config.toml
n_layer = 13
d_model = 64
n_head = 2
n_kv_head = 2
head_dim = 32
d_mlp = 192
vocab_size = 4096
activation = "swiglu"
norm = "layernorm"
norm_place = "pre"
norm_eps = 1e-05
positions = "rope"
rope_base = 115000.0
rope_fraction = 0.5
qk_norm = true
attn_scale = 0.262
bias = "qkv"
tie_embeddings = false
parallel_block = false
extras = ["some layers without attention", "local attention windows", "gated attention", "value embeddings", "an embedding shortcut", "learned residual scales", "skips across layers", "capped logits"]
init = "trunc"
init_std_qkv = 0.0835
init_std_o = 0.0164
init_std_up = 0.0835
init_std_down = 0.00946
init_out_by_depth = true
optimizer = "adam_variant"
lr = 0.00286
beta1 = 0.9
beta2 = 0.95
weight_decay = 0.028
lr_head = 0.00539
grad_clip = 0.5
warmup_steps = 559
schedule = "wsd"
decay_fraction = 1.0
decay_shape = "linear"
final_lr_fraction = 0.0
batch_tokens = 8192
seq_len = 1024
doc_mask = true
train_tokens = 83490000
steps = 10192
dataset = "wikipedia_en"
Each number is 128 + 24 x the weight over its row's rms, rounded and kept within 0 to 255. Layers, rows and columns count from 0. Numbers have three digits each. The size before them is the row's rms in percent of the matrix's.

# layer 3 MLP gate, 192x64, rms 0.164, rows 121-191, columns 0-63
088:114121139139155116142093162092155121119182133138153104097104142142112120115126104113101120121128103147153154117143104148085102154122138117142182111167140163116090085168125141125183127150117108
094:129093133117128136134100135071093147120135081154149127139121126100164117077115163147082111093118123134094130145140142145115115154172085162143142136109142152112120148150149112124176101130123094
098:109141108147125168097136087149133092074163137123102127136124109118114113129141148122155143162155103067127149100104117113103131149147138111092093132146126140129121149107150069108143143116180146
102:136118108080100143166104128109126148145158113113153121137124138177150127090104117132141103145113098134089123077131119117137122144159130128150150179131172131136100150121080136076108099154142153
099:140187111159117162133181146127134125109115094097107135151122109121129098138108154110131107092119123127132139139134104146164109138163102111092140138104165151132088123135170133133111157078078109
098:116123159140089137118126105154125121100139171150077075165140136121128176124144115141123128135137138116097123106144127059154128178125159108152112127106117102136111113076141161118101142145123122
093:112147133086097150147112136113126149124120129123127135137145116133129132168158110116159133125111128143147101134122099120157152140127112071121159109152179126082119073146093115122097085189160111
097:135183100109163151113102129130152096106158148111160088154097159117092137145100128089152094157139118110138135091156147137116115155077110117130124107130145146103125148145094080136108113120128151
110:164109144115127164118110176090150100088156116125123159115108144100145200104104112137145082130145096146118114128161093129108134105118113130134152134128124121158098148112125174120164150122139153
109:131123135096133157125179169129138102067116075129101132127135153142105115123118095168125140118118109142114141072148156127145162155111151120091130153142124109127135110165163119124145153106135176
110:132165129151121139161114099101131102106082096130153120134124117124154123072117138090125126162149149133079164115091152125164110112082138140178098150145142104143159144141135116157133127164115135
101:136122077155094129135146120104083121105194136123126108070133131125138096177126170136106117100113104134155132096094151130147127133107120116115145161142136144096107158130121114121160158156156121
095:104127081104153140111175129134099169132150119154126131137151150133131126137127115131140147137125085115105102157108148083148135143145118177076155131124137076138095146107125121120155113166131071
099:142124129132138146126144165122117070119152125124120126092162159142128099112144146143123104103133093107156143145140138143081097117068095130119155119121141107069128143122157151150172090119158153
099:130119114131116136110119076156115132145137126149130105130114121128107132094138174110130141118145173093113149113127113136085159169114071121145130099149194150150142139118134090091107100158152152
102:102153103164118143125169149106158104158129079147114132134100088121137147097133114125122142145151125135124077109124145127162153114146142140098123126156148075115156103119125095112125084109069149
115:120092097119132173125114143141170075153121079115099126126160125152138148099104108140135120125139093154102121115127149079158146138105140142139147136109160143127170159105161167161159152142118125
105:090116124156100189157139157087109132103134129157129166112111132085166141135113134100130141157130144136141137131170136152152148104127131105141158084124142136138110087088155116099089127121145165
100:112123145149127128134109151168082160126133139122130164147094069180098094120124141135141128108115143121150103122153136151140140148120096105151127095109162142095095140131098181128135100148170153
116:181097122104105167137143144138145101139135120107150142101139115110149160086133097144125106114142061139080108121137128090090133116080114116134122151147141131091096143152146132132149131094110156
108:087139096129117138133141154125136109109104097117083168102124133177193162123116099088131120130105125147120130138104137136123100124111095166130111149115158105127143075165127128147078117136128146
107:120149155145108134142109104083154088107122170136152118154149163165069141101120123125130134134181145112091116102095105133140167156150150124125153123131138115103136117157110121156114131169086117
108:110119074118153139119159124142111154116105128140151158106126145156138142151088096086129125148119110169136142133068165158155115151129119147134151127108130087136151107183133142125081113099118150
088:105111108124158128139103142103158133177119135130117074161088120119119132134139105081148158094121132103174151114113109135158109121171125114155133143107130154141177129116113114137098146145083172
106:131156088124120179159153123071123143113125140139146128134145095111144093126116170150136114157120114098167149133145106090149109126108131119062141088130152107140116092125160120120169116145150124
094:094158113121112172133131082148154068139156133112136102139101101124154168148150131120097153163106152098085146115099140139136116110134145132100129103116160100111158120138129149144073110138145153
100:130096122077159144122140145138142165134130142065132115149105097122133117129167095126145126129077124131115114152174145143160144134118106104130161141146153102150097168100083109145114099115095116
084:104133109133108112089135102152154105101132118110125135142044116150168122141177136117090158111086138126105126124152181134136128096148147143152130115109128136139126146125094176138109122138157154
101:105143087108100105130089158142103122086175128129186153119132162135137110135124140137112101119103128195112155132123113148118093131104090127152136163122142133131113144130085174106154129131153132
101:113083141101108124081117156120141126133151111102132128144139096082170162116135092150153104123127147171111176113116144138151148152103121171113141117115149136137112109110136081099128116188127131
094:076140139149099131136129081102116122171167140131142158123089102171140105097146101098113126133133141106150149165107144116134113144129130100154124109125192115124141125108140170138122133074129155
103:114110105101115138101150155083094127120166130152144124111145143137092148149109139169122091136103082161142078116121138128136167148136104150091118150175143085110143118153151136131161115135160111
103:129155140178108116079103118136140109126118107096127087084153127156134156122124124131143121130108133121126160110114137095090084127090146151110188116122147082169139105098135139153157128149153130
110:089134081113126115159170110099112141124140134123111148107168133158133123114166117165092110125135124118145171091146152120138121141151126133136116124161128152089145138099056135175162124136115102
101:129150149130146131133136123113130137107147164107167120164132127173078164091141118148102140158139133163118116137142081099123100169142113125109153141163129138109134109110080144150091074135100150
096:106103085112118141123126107146123104111134087166151109144079110099090160093126142130157115088113131130133120115122139105174126113176158125132177167112143130096090114155096137128156111141116112
097:095151102121118141129119159120150146120091105137101137190122083164136143101111134115102114086137140129107150130126115100162117138177144090143118147086110123145137087086144116125110138157172116
094:149141125129121109108129145156120101135071138144161098125156079100102118136162142123140141159113105145152110104133118079115174151130111141113145098140152126093147117140097104149146132182146078
092:147105104155098107115147149113113163111102087140092128156148084134110127100107129148140109115130115152134170139176128124132111180127110161142155105133144094085123097128166095165136136138143164
097:127124106160103152131186107087144134147086109133123114122100101157162125106127108113149114128142132129148095092097126148138116186123079091108154102157129084120106110100116121169137140117128117
099:124124109175054077168152087060104150156118117109102103128167147153133097116134127154132103116142122144123157128152140114159114138149131143135148106117139116127131141121130122148106159118096141
094:135101149195142113127120121105127083134166118087127120136114143146077102150130187107140149142063145103135113123091111138161130161151105127155145163136127113108127125149093113134134118124129128
092:127154103117126157114137146066085120116138121153127135126090108151159122139143134129116103095109113164121073164147164120129104142145126128127156197138136113108161168136149148110147095115109145
098:099132076176123147153142109155107141111168133126132124128117164144127127122076094153177132118126094137148099109122127129113125141099100165157109119100097122126111113110140151104183140177137149
110:133112119118130177116122139138109104119157109102121128129149106112171112087109105123115095110130093130120157145149187124157161115114118121094179155156129173176141136091146119099135133105096146
103:100125127110122181134120160126125085100114099137084104068064165111126147134126127113124144132165126113142107099125139159136129113119160165120106158173139130148113113124125145185128120114141123
106:130136101126111126162135152130106130171149172081104138125105110143131135106114095124137190137117114155134112128103133128137153124130105163142113141131107078090147118179069143125131135168123166
098:136150151141113150109136128104140043098116087144130134116155144145167095156152102136089117115108130144156138100185118113119142161072117120121113135116113134140154105097133091144129118137127118
107:145138129133126178134158153112143085125170133174165158082124126112177134115116114130131118161117090128100125122090124147109183118099140138136134105122116107086094136133072120145135140117148118
096:112116090153065122109166133097099140109176177142154112145137097152131139123130103111115127127108127111184157131100153172134137163148106142132121134114108087120108117136110155174128114123113112
092:095125134121139168101145118127150119125137116115126135168167137119180076134138123131116132123145121114146124118151167133125069116100139142106163098095120067109160132134145108095153114152112077
099:135133130113104146105112108137148126095148165109117131104084108116106097124125135113107155147137149110149147125113161145130132105108152149103118078083152085171129153146086185139099106132164155
086:161178167099131136108165125118123133119100192083128102170118108109129102127168151134126145144175123140103105138119140120139097152113128084108100128149119157121125125098077130119154105128131142
116:116144145128120106117155164109103107111151143092089162114111087145169108130127111148142165114143127118156112106160163157130125130147147165090092112144130077095149099143152140103155110157130161
104:123174094138113136113109122123103119091117137072156093133082149135134142136144132157077157119160183117122126134102151081139119131133131133116138140154131105108178133173147141111087144133118141
093:116125071118121083133099131180147132126130143138119094096139144154130154140163155107112168112123135112097131090143157115147168133138138142135152140135100141101080074078145131127097136145139133
102:116127118194128152151130136130107078107137126134111095082117179153171164140110126131101140081092139101126145120098118151139132189127120138126137139117150092127117112159146136126116095149144117
099:112120101117146124114136104120116098123146120133100165110132170125151134141133156107161148094082138149158136140108151184122140149084102160171111110142112121145077083166149135125135098141160132
091:110150140152119139164136145094123109075130141095144114177101156156151106119155130100114151129102138109157126159084180077155121114139141099108119127135125129171148128074114120137113143116136108
089:115108176153090111134157154094166098126152125156144115150119123095146099122150148080138144084125089118123134138123095109115155108120107136103146134165120142137097133134080111137188151114136148
100:102105127123134159129108078132132145084152110111123142124104145122212119120148109130128126135132098120126116093143147139096143130168109168175104109123142106166111146124141100146145121086151091
097:142148120090135163112148142120124072128147134133105112147127154126109156084101124114136106108144131117106127154099177137146151146158103126155097148153135153092126151122116162146144089170067102
113:131136114147110142085123098131111137113141142109106143086104095135102127135148162146098137112080154122097116142151136162135150163131113115159147100115150133142106128137097189073151113149174101
098:090147155130154130129117141126146130165092109156081146136142124094144130123158108109120125119119129138157128099120128150082103173107095135164146156096165127081148132069095101133100119134104129
098:097142124175114140158123121106193135104127132146106108136149124119123099128110155105107128135120176128163139101100103143171174134134112096092116124163164138102104105090158134154120119164116133
098:119111118109157116097169151126128136134139077084198146147163116116130146167133131137131118073100120153135089150085102145143158145138103142115188135139123134128124121141140142106106131102137129
089:105177096142128117087148120116155118150119178153121118154128178145128094099136164120161123111116168150158106140122159132100096128131096146131119117085104085114139109101138108109170116119106133
103:115154141136090124172141091130177088140103133109117132153113140176136108116156115067120123120118143147111134108128120123153114122155138090126131142124137113122080151159136147097083119153165176
102:140106113141085133108115103112151100130165156125109095151164126116142121116090092112185142149131110152117154120130130144082151141109087113140134112100115106086130094148107128113090143153154177
111:172169105166087155163102122115156089103139064158146106092118117126121123132149122095138176132121118097142115145115112143107122125119149107122170141108129151141117150134102125157170120157145139
091:155137130116086122182115113127113116116114122083123155135147134131134099174124101121183155141117123131163149123136150133158163117127132145193145103114113127154136129124128153091073144171155125
# layer 3 MLP up, 192x64, rms 0.16, rows 121-191, columns 0-63
093:139114102084114138136137112129154136132075126117147194135134094143154185130144114190108120131151141151118090132114115112154130087137123127143105138116126125129151156127077129149076129143106123
096:139116130113121110134076106126128132113124162165138144144154091142123160075144138133117113111152168148099141154150126114077098139112186110115126096114090154121131123152165103103160124161122158
097:137126139132113091156097145150110156128111119149130089120166121179117132146097105117077124140054172149142143153141135151131116096112140154106120160103118113135159126113099167152137123151137098
102:131128124087094128138093174076109142123144160115137110139153158164144141103121107118150108154117102168121160129098103094063136143131152130120122121142148154143121142114104139121171129163160157
100:097098147119136112077125131098134153128134144133103094110120140202107115142144118168142131142127128107138112139126185095117138134145114154134110092097142130100176171136093128128147114152166105
092:119188166131142113165134080156071178115101101113137138144108107082126111165129100126131142138159113136142136099091150128101134111129151108153136138128130104150097084123118162126151140130138121
106:096137110123108104148109137115151143120125112156153106118159098135132097135164167110132144115070108122112138120082154155131103093166124109165179166109110151114102130169132149144142120135172120
100:154100123118135144154101142129143130133170155110129124062157185161133122125127134149176106124097144186115162110176117127143118154130116103143141111116154140119133115128112125120126107096082161
098:098140122180139119136129131184138135159105091118118104143099107149116086136172118123078154105120158081136109141108106122115115118160154090136105131154097097122132104130133122148105156104165109
101:111113064131123106132110147096165122140125129136114161105104142089210144120123135099139102146141121162126087113114146102118153124152112140143136162155121149143120173129146143120144104096119166
108:074133150113143097166117134159164108110123111104088109117163163158163125164165132124144129071114111163122148146120117144133093109153106127163152123141102120107144135129157114138103155096131097
097:094143105114162118111152186108132086144168099174133128095143168126134132135123158143135149109143097133104116101120148114153101142119136153091113140155089095134191096120148117119132132113141142
099:095124183138115119133156096120144134132141137118094137130164149128122123125131128106093136152109131076144080124098109164147134150161085117129167141139128118112092120100100172163144084110169136
093:124107167152118119127106167133156127135120113116143113128125103143103138134133168111142138148140097111157101119114104190118126123148119076183134119137089162126133158089102078094138100146160111
097:126161136125163146085109116126127081153128154123101113117099166149092129176124174151180097129127157134165123150107122131090111105098131150113083121136154094141130118128117115165127122096124151
092:157136121150108125166130104063096102170155111144125120130110138137120125140141135156156095171111093105077141138122155120149113132100126153105078149092148138165136150107114102133115153139094138
110:138148113124147136144152125136162157094145171145100106136112176141136116113102156135146166079105139128111120112167101152128114145142165099139155134139077110131075124098119107107149116130131075
105:129085130121167107116099117156144152133121126118143068120100082171108121162143141124102162099123161110133099126124157134106101151181132087108105135129136117112161144155125172148140131132155103
101:105117140102159121083133163129148127124126165188123083147133147168109120145112098130140122121119131133116107132148116115105099123113162144177101096097138079110118056155116132133135135126136106
100:105117144173151126130112132148130141105142108114132128120096110113111120142160158122100115159142165122179107123155113146145057085135151119093128138128169121139120149131134148118123143133136046
112:088152126157142159097146077164129113142109126105162143115130163114142126154127120059139161127124101103132112102136125140157116138144141103108143120167139108123136104135156132083120144133152062
103:103155117127134104105121107102152166122121132118166124161146187158144152135152124165131121157157124099134101097097112138124148139118099095115172135162123128085141164123142101150074129101113104
104:111146090166110095124085127140083120135092140151131130159143112111158112147139071116124150127127168168148150136148141089108155132111116124107126098143132142084156144117128144145161158158080140
087:099113077110119162154130128161132127116086082136125128093170121187113096180124174113139133145124113128122131139134131160119145105106115133103134102132108133150146171122137165120139096130164097
104:105144077111135133125128123080136121096133159147151117113160153090175119146124130109145096146097107120138148130143160113140115108165111150107148102155130099101105102144172136139174163095170135
105:126089135132117149137119113117168145125098113094063139127109146145130144126135129123126151089119140135108162118129156125150102120158165127119144145153122103132108118181117161061102179145167139
095:126141107103093104151102096139115140129115144097135145127103122140128173116179114127116136165095152155134166166143115156117121112118088096128161122151174130123160154117084101149078110121104149
087:138112126123156109137140098118073132144154100097093082125107120144104144156143159123107110141114154129159096086139172158145078160121142125096144119115145146158172118142102154151160127134113151
100:119120124094100142101128108102116163116100125129133133121152130100120154119182124082123105128146090138076185155140104118098128121150145137096131106171127175105109115155107137148107139094165126
108:134137095124122132153146129146112120121141188112130117080163127144109126113151164116167099166100092165143129103142107188138100149111100143118144127143117085118114126131135152129131063107133109
097:144101150125184115151120134101103128085130120117086131127133117104090143183122139148137134159099136101158131157158147161153106117141144116109116114087177116152125106097098081133145125136125095
096:153132084109119135127121170092124121096092133179133121079139125135115133123145059159154105149153131149129179097144155105123153104119161120109116111157132115119145136153129146159129129139150086
098:144058111099099106176122130093113130145121191135102151116109117119126098140177130134130173109111125167131105155157127146150133127149125135167122107137140131111114123148102164112132085137140152
107:118121130134141126100151149089164125110117078183132157126138173093159113163139139131142097084123115099161112126103184077117138133110121116110158094128114116136111105139151140137154117102150129
094:104088109129166154083115125137146145115185138137152108150156172143155132108127171168111101096134072130126134127173144161095120149154128107152125142118111139152120126121126093130121129107110093
095:116077148117091132147150100124141173107162140131105122123135102139148099147162177157102136102089117128161138134122128127135130116160106126183167094124121120132127121146121094099132148125195120
097:111143104107153154115119159169142118101141099102125114138105137165100090134112168109148164126125107110124122110106152169171123136128148152097085132098159136160112092096133132125102140099180146
095:108118110168115142128128131138130139164097149121101140169126128149133123149098117119113140132160143073096138131151135124153139089146202145090111150113138128099142102114154135144148104168085084
092:146138142142145106162128160113098131133105090164086145153158115133118113121115143143122106102112104128144151126127116139150081172113108154136173107103158119096105111139154109192135152101108170
101:135117130109132109120112131163099103115167152073107140116167158080118163145104132140122156104117149117149123138169139078111163093102180167146120152138147139105110132138135133111151098122106152
102:137096133119052094151105089114097118118119153125140098104161162128162143132128125129150114110137123164140167130165133132118124137126140171159176127134135108132073115148134143150158137141150166
091:114131139116097151155108151138128144127164093160131149152126151143144138100080141128108132088126074152091097128112108160138123129135099100134130154130092167111115182138109178165145138112118152
090:115129172173137105093128134136146157125126144135150104112143139096079113157128145141147173120107143108154134138120084162117119176103126136169145097122139126087119067109101132112149123152140098
105:133123161164116151145071097144113116146152138101112122112075090074123118121116108094173151113156148128138138115120173128142137128123185145098145115118135134147105100136126178114138149111112138
114:145137111128089106111141144145165156142086134129148105091124160147130098156136146130131151057136130105143133096158105098130153147106119131121083122117123100089125120187145126103098135166140106
099:097099182130139119127088141174039143126117122121166136131159135114147126164107136109140109140134122136101150121095099110119116146101133148140124125136139163114109071100162117135126122157119128
104:153118077170077109138123134162124157137138162105137152116144092140140091108142090153113124156094134135084110156158130139131150099169116151147103129093124116127109168128143163102133126099100134
099:154105102150116163060114122103146148151141115129189095113116126095131126117125131100144061124131129144073115139111133129113144164136155129163138156117102122131138173113119107101113136115120150
108:132144114096108123133122141126111102112136140115123110154173141117121138164125093108150117076133146163138163126123132110128109187090090131114099070104149187095141109153155134138104103138114131
102:115103177137093128145141120115109134137108150129157101126127122176100106137105102082134134167099141141162116132117108170130117111174089152169129161123112091100123124162092145144128135139131080
092:158120150122109123125127120128076106109114191088130198097158116147082129134149179136079151134110145139163136113136125132150127135123133172139135106122127131118129109100125086148124133129151108
105:189135141125117124140109144136113158142146131084134155111133150148114115099111139129110112169097118103132100090124157178152133133125130166124127092128089103161103124093091163124170146171133138
083:115088118128132127184105115137081108125146113129136135114137142134111108138125096127145137113055157133114159114082126128168136102163123170156118110120135124111142140169158098178104163117122135
109:126103147131140140159102124116134143168178150116145132147130156105073142135146144077146126210099132121121109115135138121106097101083145159152137138126139104169126115130104159120135111106131148
095:149077162098159126117103152151137136154143090171131168104111100109139134117159116144127165108117100093137131140159099173102124102114130130169121106165075129117134118108149169128128132104123125
095:156127154154092156096142068115093142136138121111131155137119106122129098111090103113158126115134121134139128174140136107116103170134139097135096108085187113148141156155131143141171109111148154
102:124109127076128132111104128078116183158112148129136154149098092077120130117123131142128114146162148145143103122162131110109136115129113138078121106189107163134143155130129112141174135167123137
099:174140157147157117167101165082116137132132119153123135090144100140107120111092124139094102133119062127115134159129102135099111140096130126124128132132144106139181125112119143147120121204122128
094:131146151152100110166173108111135158153134149134067090086131133162097123096143160094155145112107138122157129088137120166143136117103109105162155123113099097134129095124101139102144135132143154
091:107144118092175109141163106127112177135108118113085128148130121140148162116099153156166098146119123155125144094116135150159090125140116097126148150112117061163114110134139120105119142079143126
098:127165147161130116149172117158134130121172111119122119134097108125121101134147141097078154155134126146116089105106122108117121119170137105155152102138082127125071128130112098164112150146183144
102:102138123114136111138120123115127173107121158103127138108104083126122149187125099116134144160118138136162126123157078117114097125091139149135158088100162105146144113169153097153132108121189131
117:155103126109146089194076129106127133154109160142146117104134120100102125133091111146124177117146149111133145122169099113149139119162124183142100144122146117117151103100154088109103121130138136
104:162127116125101135080115122116120140172134122099181080122115117064134120154103123152156144129161091116121125139117139119092138120125127187101143095142117130159140138142139117153183151126115129
099:093130117119108117159136125126144103134143131137130134136080119123141119150142087100129134158113144153147137141073130155152126063111116156162126066122158092145131135129107137162123114190154145
098:146144136161116114104147117109130108105140112113122166168115131149140143163149131138130098140118178148108161126104084122155115070098142071110089115118115113171138098134143117135095152134166148
096:154109141097149114086144140109143116164169114106190153118113102125083115153144136115114118114119124156168125126123106143124120160099123085131112115150131136120169131063130142118133081151101146
095:112149147147134139139108120136145103086144110116122106178158122164127152105109088114101109153186147114140140106151117117101116134092187102116147120165084120118160135130143103141146152148103093
106:125119117110118136126146100076140086130170141164134141139151094118161087097129137127128118112125102144118144142163117169134150123135087130160125114122146128108151099193152109074125111118139174
109:110108115137067079142152136141132121130126102142114108144144138149078153160087150096087142136130153115165104111163137119145096136090116112151159118127083109105126149106155099156132144161139130
107:169116147131095079164108122111105145138119149126094117115126110132130118105135164126169121112094141091115170131135115194140146132149129145128150128150134141117069133146075106090136145106146107
# layer 3 MLP down (transposed), 192x64, rms 0.146, rows 121-191, columns 0-63
090:123134150091127142126170119183126118113100118081098163152158127105117175089126131123125143101146169113155148140122132123146155090089127138121128109070158143102117126110111081115132137135126156
098:143113119152130115105135149094167132166149147121144151113137115050116130126140133154132139130107105138136068120113156140117089161110104160111141155101141139129105100154155149116144105083147171
100:121145142121118118127141105173173100137143107133083149142144126108083135147102098148179152125140142141158160175099141098116122113094127113087163109117151125137128108114084128104144173097139133
098:128164132132131111124136169158107179162076092089130127094125121070144117091130159141121130135165090085114127141143130142131101157106129161140144108153132073149115117130141148152146129120129128
094:154119136167112149160121100150141073154135128113121128107131137100080129151136100093107123101139138135128161112148089176145147123091170126095113120155138175155087100112127123154162141116113132
090:100098153170158135108141131101111105120086116126116146104127098146141148198100102159139116089119162101113134153107153161103114120158123146117167117180122113132115146107112149107156141124103116
105:101097125076178129168152147117171120138155118125141095161116084177112136114113088147110106147156123111132108121130109140156135116096129129087149123157099135109159160127124103126180117129132137
097:116123177183110112175131092133115102116149064118101117165105118116114130131124084145147112141163074097115116141131109118158109116111120101146180130129111143157115119119130150156119121149143134
095:162107133068127149110112157139138107135114159128112134147132119122163133101114092096142090149145098148113128120160126152157145104104159146111085136171150132169094188117106109106126110131114106
105:131130115098123145120098175137114105146112157140126149135136133155129145115187159083153088157117129181086087131122139137086124143140129129140117107136112107144095110123164076125136109139152089
108:120084134103126141150119123104091112147097164077081160111126132116125131137145198165106132138077164121120118124154146151116135090142148124161129110128117143172122111137106116111148133168115133
095:156123122151098112124130141131073095115148122123086099119100125133077121129160176157130154122143131139154177116118096152156119145171181112156137150131082122129116116128096157093133125136126126
095:114147124147175092175124117119149138115119116154092171109154118144147116149112137131107115128113140135114171139120141110136108094131160147088136084161083145127140138124149088102097133130083075
091:140123078129117151130120141116120134115084177160168134117145139121165145120132119118079119145130072119075135115104138149107133153120152107076129146126140127154151122141133155117190119099100122
099:109133132158113160148114139146159101082137126106129144150119157093134120122161112093128103095141163105147155136136149139104125118177117116102111098164093145155102091118145116112118202120131104
097:120127108113166120104144151109145116144116077119135120128091115136107135147123118115106143105147134112133133178093124146125126104190134086113165114178099127101152134117146183144172090121150136
108:154161103125084114121139138126120130143175114141145125117097134090091157136142158122127118139110114122110121077147164128084144209150103116113156134140152134113138144121081145156131104121109159
104:132126139093120135128107135131120157117142167060124127091144094181122120112135163137117106122141147142133150133145122163153110138142121109144105107114068078112101156118141125124194125118126161
103:098129093155104136086114142138128089107119144163138114110081158149117134140109129114137105129143137115155166158135171163159143111132147119135123171139042129110119100129159137106132132097125117
098:143146138092116113129089173135186122153122105150138151138124129083146157100109129140114110159094102137084117146103130166121128096112158148163167119103103160110083141138128098128137134106137157
108:149151121122124132161140107126169106195140107138129122077142118110105136081139159158133133129143104135135094130120108076136143134104093117148132092159087098142146148132113097143118156120124181
109:129138119098144116117143166144111127102127116140137142157097152156122143172145124143112128135113114135129130112093135138115081115132142076101121103144187119120159105126120065173111140169177102
105:126148141112121086147134124128086166088125161114087126144117148114123103134110150175169136159152087143121154101136155178179100134136143146139136154127118121117122115105108127120076158110121096
091:147148160157138143130082118113149126105147178094144115089129110092142118150142146161143145135125063134153140140104159117101090140110150168126116119099096135152120143073129138138089132125122101
102:104119089129128125126133132140108101108122138146140119144104164108136089139147094097106139105094142156148134172126113106158101101164194123157149142133140110132134133164090094163133076147159132
101:135101139127162084179129125097164174107128132148129129087111124138152118107127120160105109159146113135151120112180087133126157118116140132103093096100098140122123093151157152140107146089114163
099:117142138117108103079158156155118152164090070130137109125147110118113169149133152147144182111155138093124090098152129097126135156109120127122134138157151101101138133099162144103105141137090141
086:144150165131079135107113137135122120180112150154138124136121104075121157093148111114149120129120099133113129133113150110090150151068105165140122132109083158092128141154134142156174139147132154
099:112151087162125148094143132129133144115121091120126129106125090103121138079150155138124112167164139085137134092109132134145123148143205156155092110131132091143130097116132132110167138166120138
103:127135182087110096084098153114127137103145098117138139108147126151115166169132113140142118099133157132108105096146134156140145145152176102124108158149159118167149117085144139095112110157102143
099:108132140125110125121159130136145149171093133139096124091131130137166132157133091114144092120118159161102156083151121157081153169136116142131091117145133145112098157102135085112139095131098174
097:136158113156071146127134141103124126154145116131135139139084127143119115143134144168119144107073121090123074158097105126134164134087133144126105082127167171114113120122153117179144141115132148
102:151131162091135108113129136116150145090132128096145124112095126132127191095063179136152143139117144148152115181135119110167146109094152123166132115101103138115113123116123160142110101139112131
111:161102144099094115136126121143112126111155128108143111153115135121101160133112161151098139089112108128163134168120168134143144147136142140139125148125050132105126088123172167093153097095108117
098:123133133117136141170099144173158126174144121091098156135137144090111095106134114133126121143153095105151119157167083134121136095105114092120131097161109129106133103169124082133145164140119161
103:120121116099124119176122120143130108120131173181119122101103175121143116117125138113130120155099087112152134107160137135111079073171136119117155123165161128090136100134140155131110130095166147
099:149168091152099130133090149129143137154145137137152122095158151090141132142162137139133127057127128124146064171097111124096135168135121110105132098112147109142105137150145101147158111125124152
098:100123121158134173133142161126088100086163094099173121100148122131126114116155136135068119121146125100156116138166110119139074111132128092144145114113151152124149174131136136125150134106125169
091:155136131125118101139093131072098127162127081132179152167124121130120145137127116138115139117158121111093118160119130119150100143110127126137113143177068116113151139161195133126124142101097127
096:121134124138091153136142108095150099096138125123166170122174125117150109173146145111137101126099078190149142129129132143149141140092139136114137116099137137156116141133066117122105079136133107
103:130132128101169169113144179143184096104133083129145154108093109133141149137125099158120106093116108151138072164102137129131115096102130124110142138133127151093141129152139098160141122130092145
091:130131115111087141165111118158134120095113121193140135137151121140136108130130170109141168152070121135135114090151105121132100126150146126137114051112112158144144120145114124154106131151102092
095:170110111122079120159125074140118151115161122159116121115108123156134133118116112096121086122122148139165164111109121120164120198112136131132128157143108158153113147123067128116127143140148094
101:161107105071152142144137134108138105169110113104113157117124098114146160112098111132132175132119121113163142157146097098124119164169130133130087122176106110158138099127167093114158118125131101
108:144135115100068129107120124150120173138122157137134127120117122133180110153119145130156116088117120110129149151132184145154140166112072131123140124148156117123081131115082092102110136130141170
098:161106083163092102167177099169135095151129156114121109120112099125143115146132092142122156139141100166153115112097097126107119120121113095143162133133123159137166143113143077132168123124127127
103:140111108105148159120135157099145178093092101128163105146128120128109166160116139123155088107136129100149109083153137104112138132113122164070153132129121118174117136122142108128165119173102117
098:133153083157112134117083116128141135116136133192133166096124155124145106151134128148148128145117113119102118154111134087115146140112170154136111097078131121136141099090173078148121119150141164
103:156110117141095155128107097117060097095133122139151116138150107125147101147132142126115121129085135143167158137059191143154177090123125133138143117125116116128113126120131130123136150133170126
102:139111137112130105127146184096093156124112091159132129110141119168150151140168117116089129146163155113105132140142163135113129107142155100122101164122059107111139143166116136146126113113095095
089:112095147131152129121082110131102109127119149126135100128166109092122145120125138129138133143183145153154146110079139162123168158146105085075167122149090126089109151163125125100143137119136147
101:127113119088164154124168102107116134170108102081159150137116118141128163123129094159123161129134133098103096156177136089136156104109101146134139090132148148135133124137167102107142120140078111
086:126147120166105166123112122122129115105139126164122117102135120158112162114089146103157152104123138113110160115133148081096152085094140121108193115126135131166122113108080140111152152174126116
113:129117119135143123099132147127139126104120112082141168161147124159129141113119176117150129091105148139140133113159147118104111177085120137108192096162176114122160122086121124113123099089120132
099:156130130119138109169151114159130139084130118127150105148091095139108130149074141171134127116099140119159151098109107104139134139178105131163126069082158115155120095135143147127106116140154126
097:139135125101138125127126124137129150089149144099117132127119151127085130086124102104122126109125124169157137162168159119117139103105132110151134164136214073097130110160133168138137098110145124
100:100135110144131139131135149097120145121099164116117159163130143138131126122101102131171157126099106142130155103142143138127131149096171093140121077085171140100124102162105099107123083181151126
105:149118141131134104128096122124100063053133094173146126185154139138118154143104146135114164125141146128172112098116137146131139144115164100130142082115130108118119117114145139133114141170126137
091:118110111166147104141086113108154132177149137116137143159101155085151133087055124181163111174126128127120150147108113110155117083125114138130131136119110151114127148152139105130111139128144113
089:138132139156100106108121121147095148173167137075099112139142115091103125120099112111130118116139125162124170167150111099161132158134142124162179134092128136104141133125140133144134090179106096
100:128124125124136132126142123152088168099061104105149127153127117122122133117104092144145134105177195101123162117165108118147184171138117119106097127128108109134146136113137120145122092140123106
097:151160158148114108118100106150113106102101121163135097119136144143129102088135138108143158161121119129140187096098122089126130141097153135177182135103163111128134104128113122104149107167154113
118:126150098129154124130096164134137148105126138098084162128083133120115178081091141140146152088139095161161150140146136143131087111126138114118149158122153113080139116150146078124121150134141144
102:116136105142099112152097074164111083109125117142133153122148138166139139155110152119141154170082158108120153139113118171113169097141149128114095089160145116137124104140083141151117108151129132
100:106130136144141145175138154086139109114145110152118130145145141099122131139164101135182121167127103121120070135092142137147103148120139135161121145108112146100140110127120160142086086123118060
097:152136115142077128122152145137100167140127108101130103132095135181124097127118124119099094112092150144123071098145115135134148152146111109155158151143197123115150120117124115158150165154130113
096:131112136118141087149152143142144115113103158168116136114147144124119126178098091125109085169147118118117125129150122152143117134125136103136122110136031087132093120128174111128154132153134135
100:116121106105123097142160141150121114068096152105095130093101125148162119130065121096134126150133136125131173119148135123135129075173161102145142112170110130143153107151156135117129157124102122
101:110074140131138120130133101130146144153111106171175084152129078102180079127139108155147134132086111148134164148147148153131164114133102112120139132122096160116117112151138115105123161136105111
111:112126120153121163109120127124186111155107077136114126173142111081134129108132104147160181134129067126132081162126121104126113106113141143106144113127158112145153144151114112147139081144136113
099:091165143122126161138109142128127077160102150130119130153140152146131109159134129101137120085143120084143138154110111137080127093137112131107122148118128149099113148187156097153168105146089097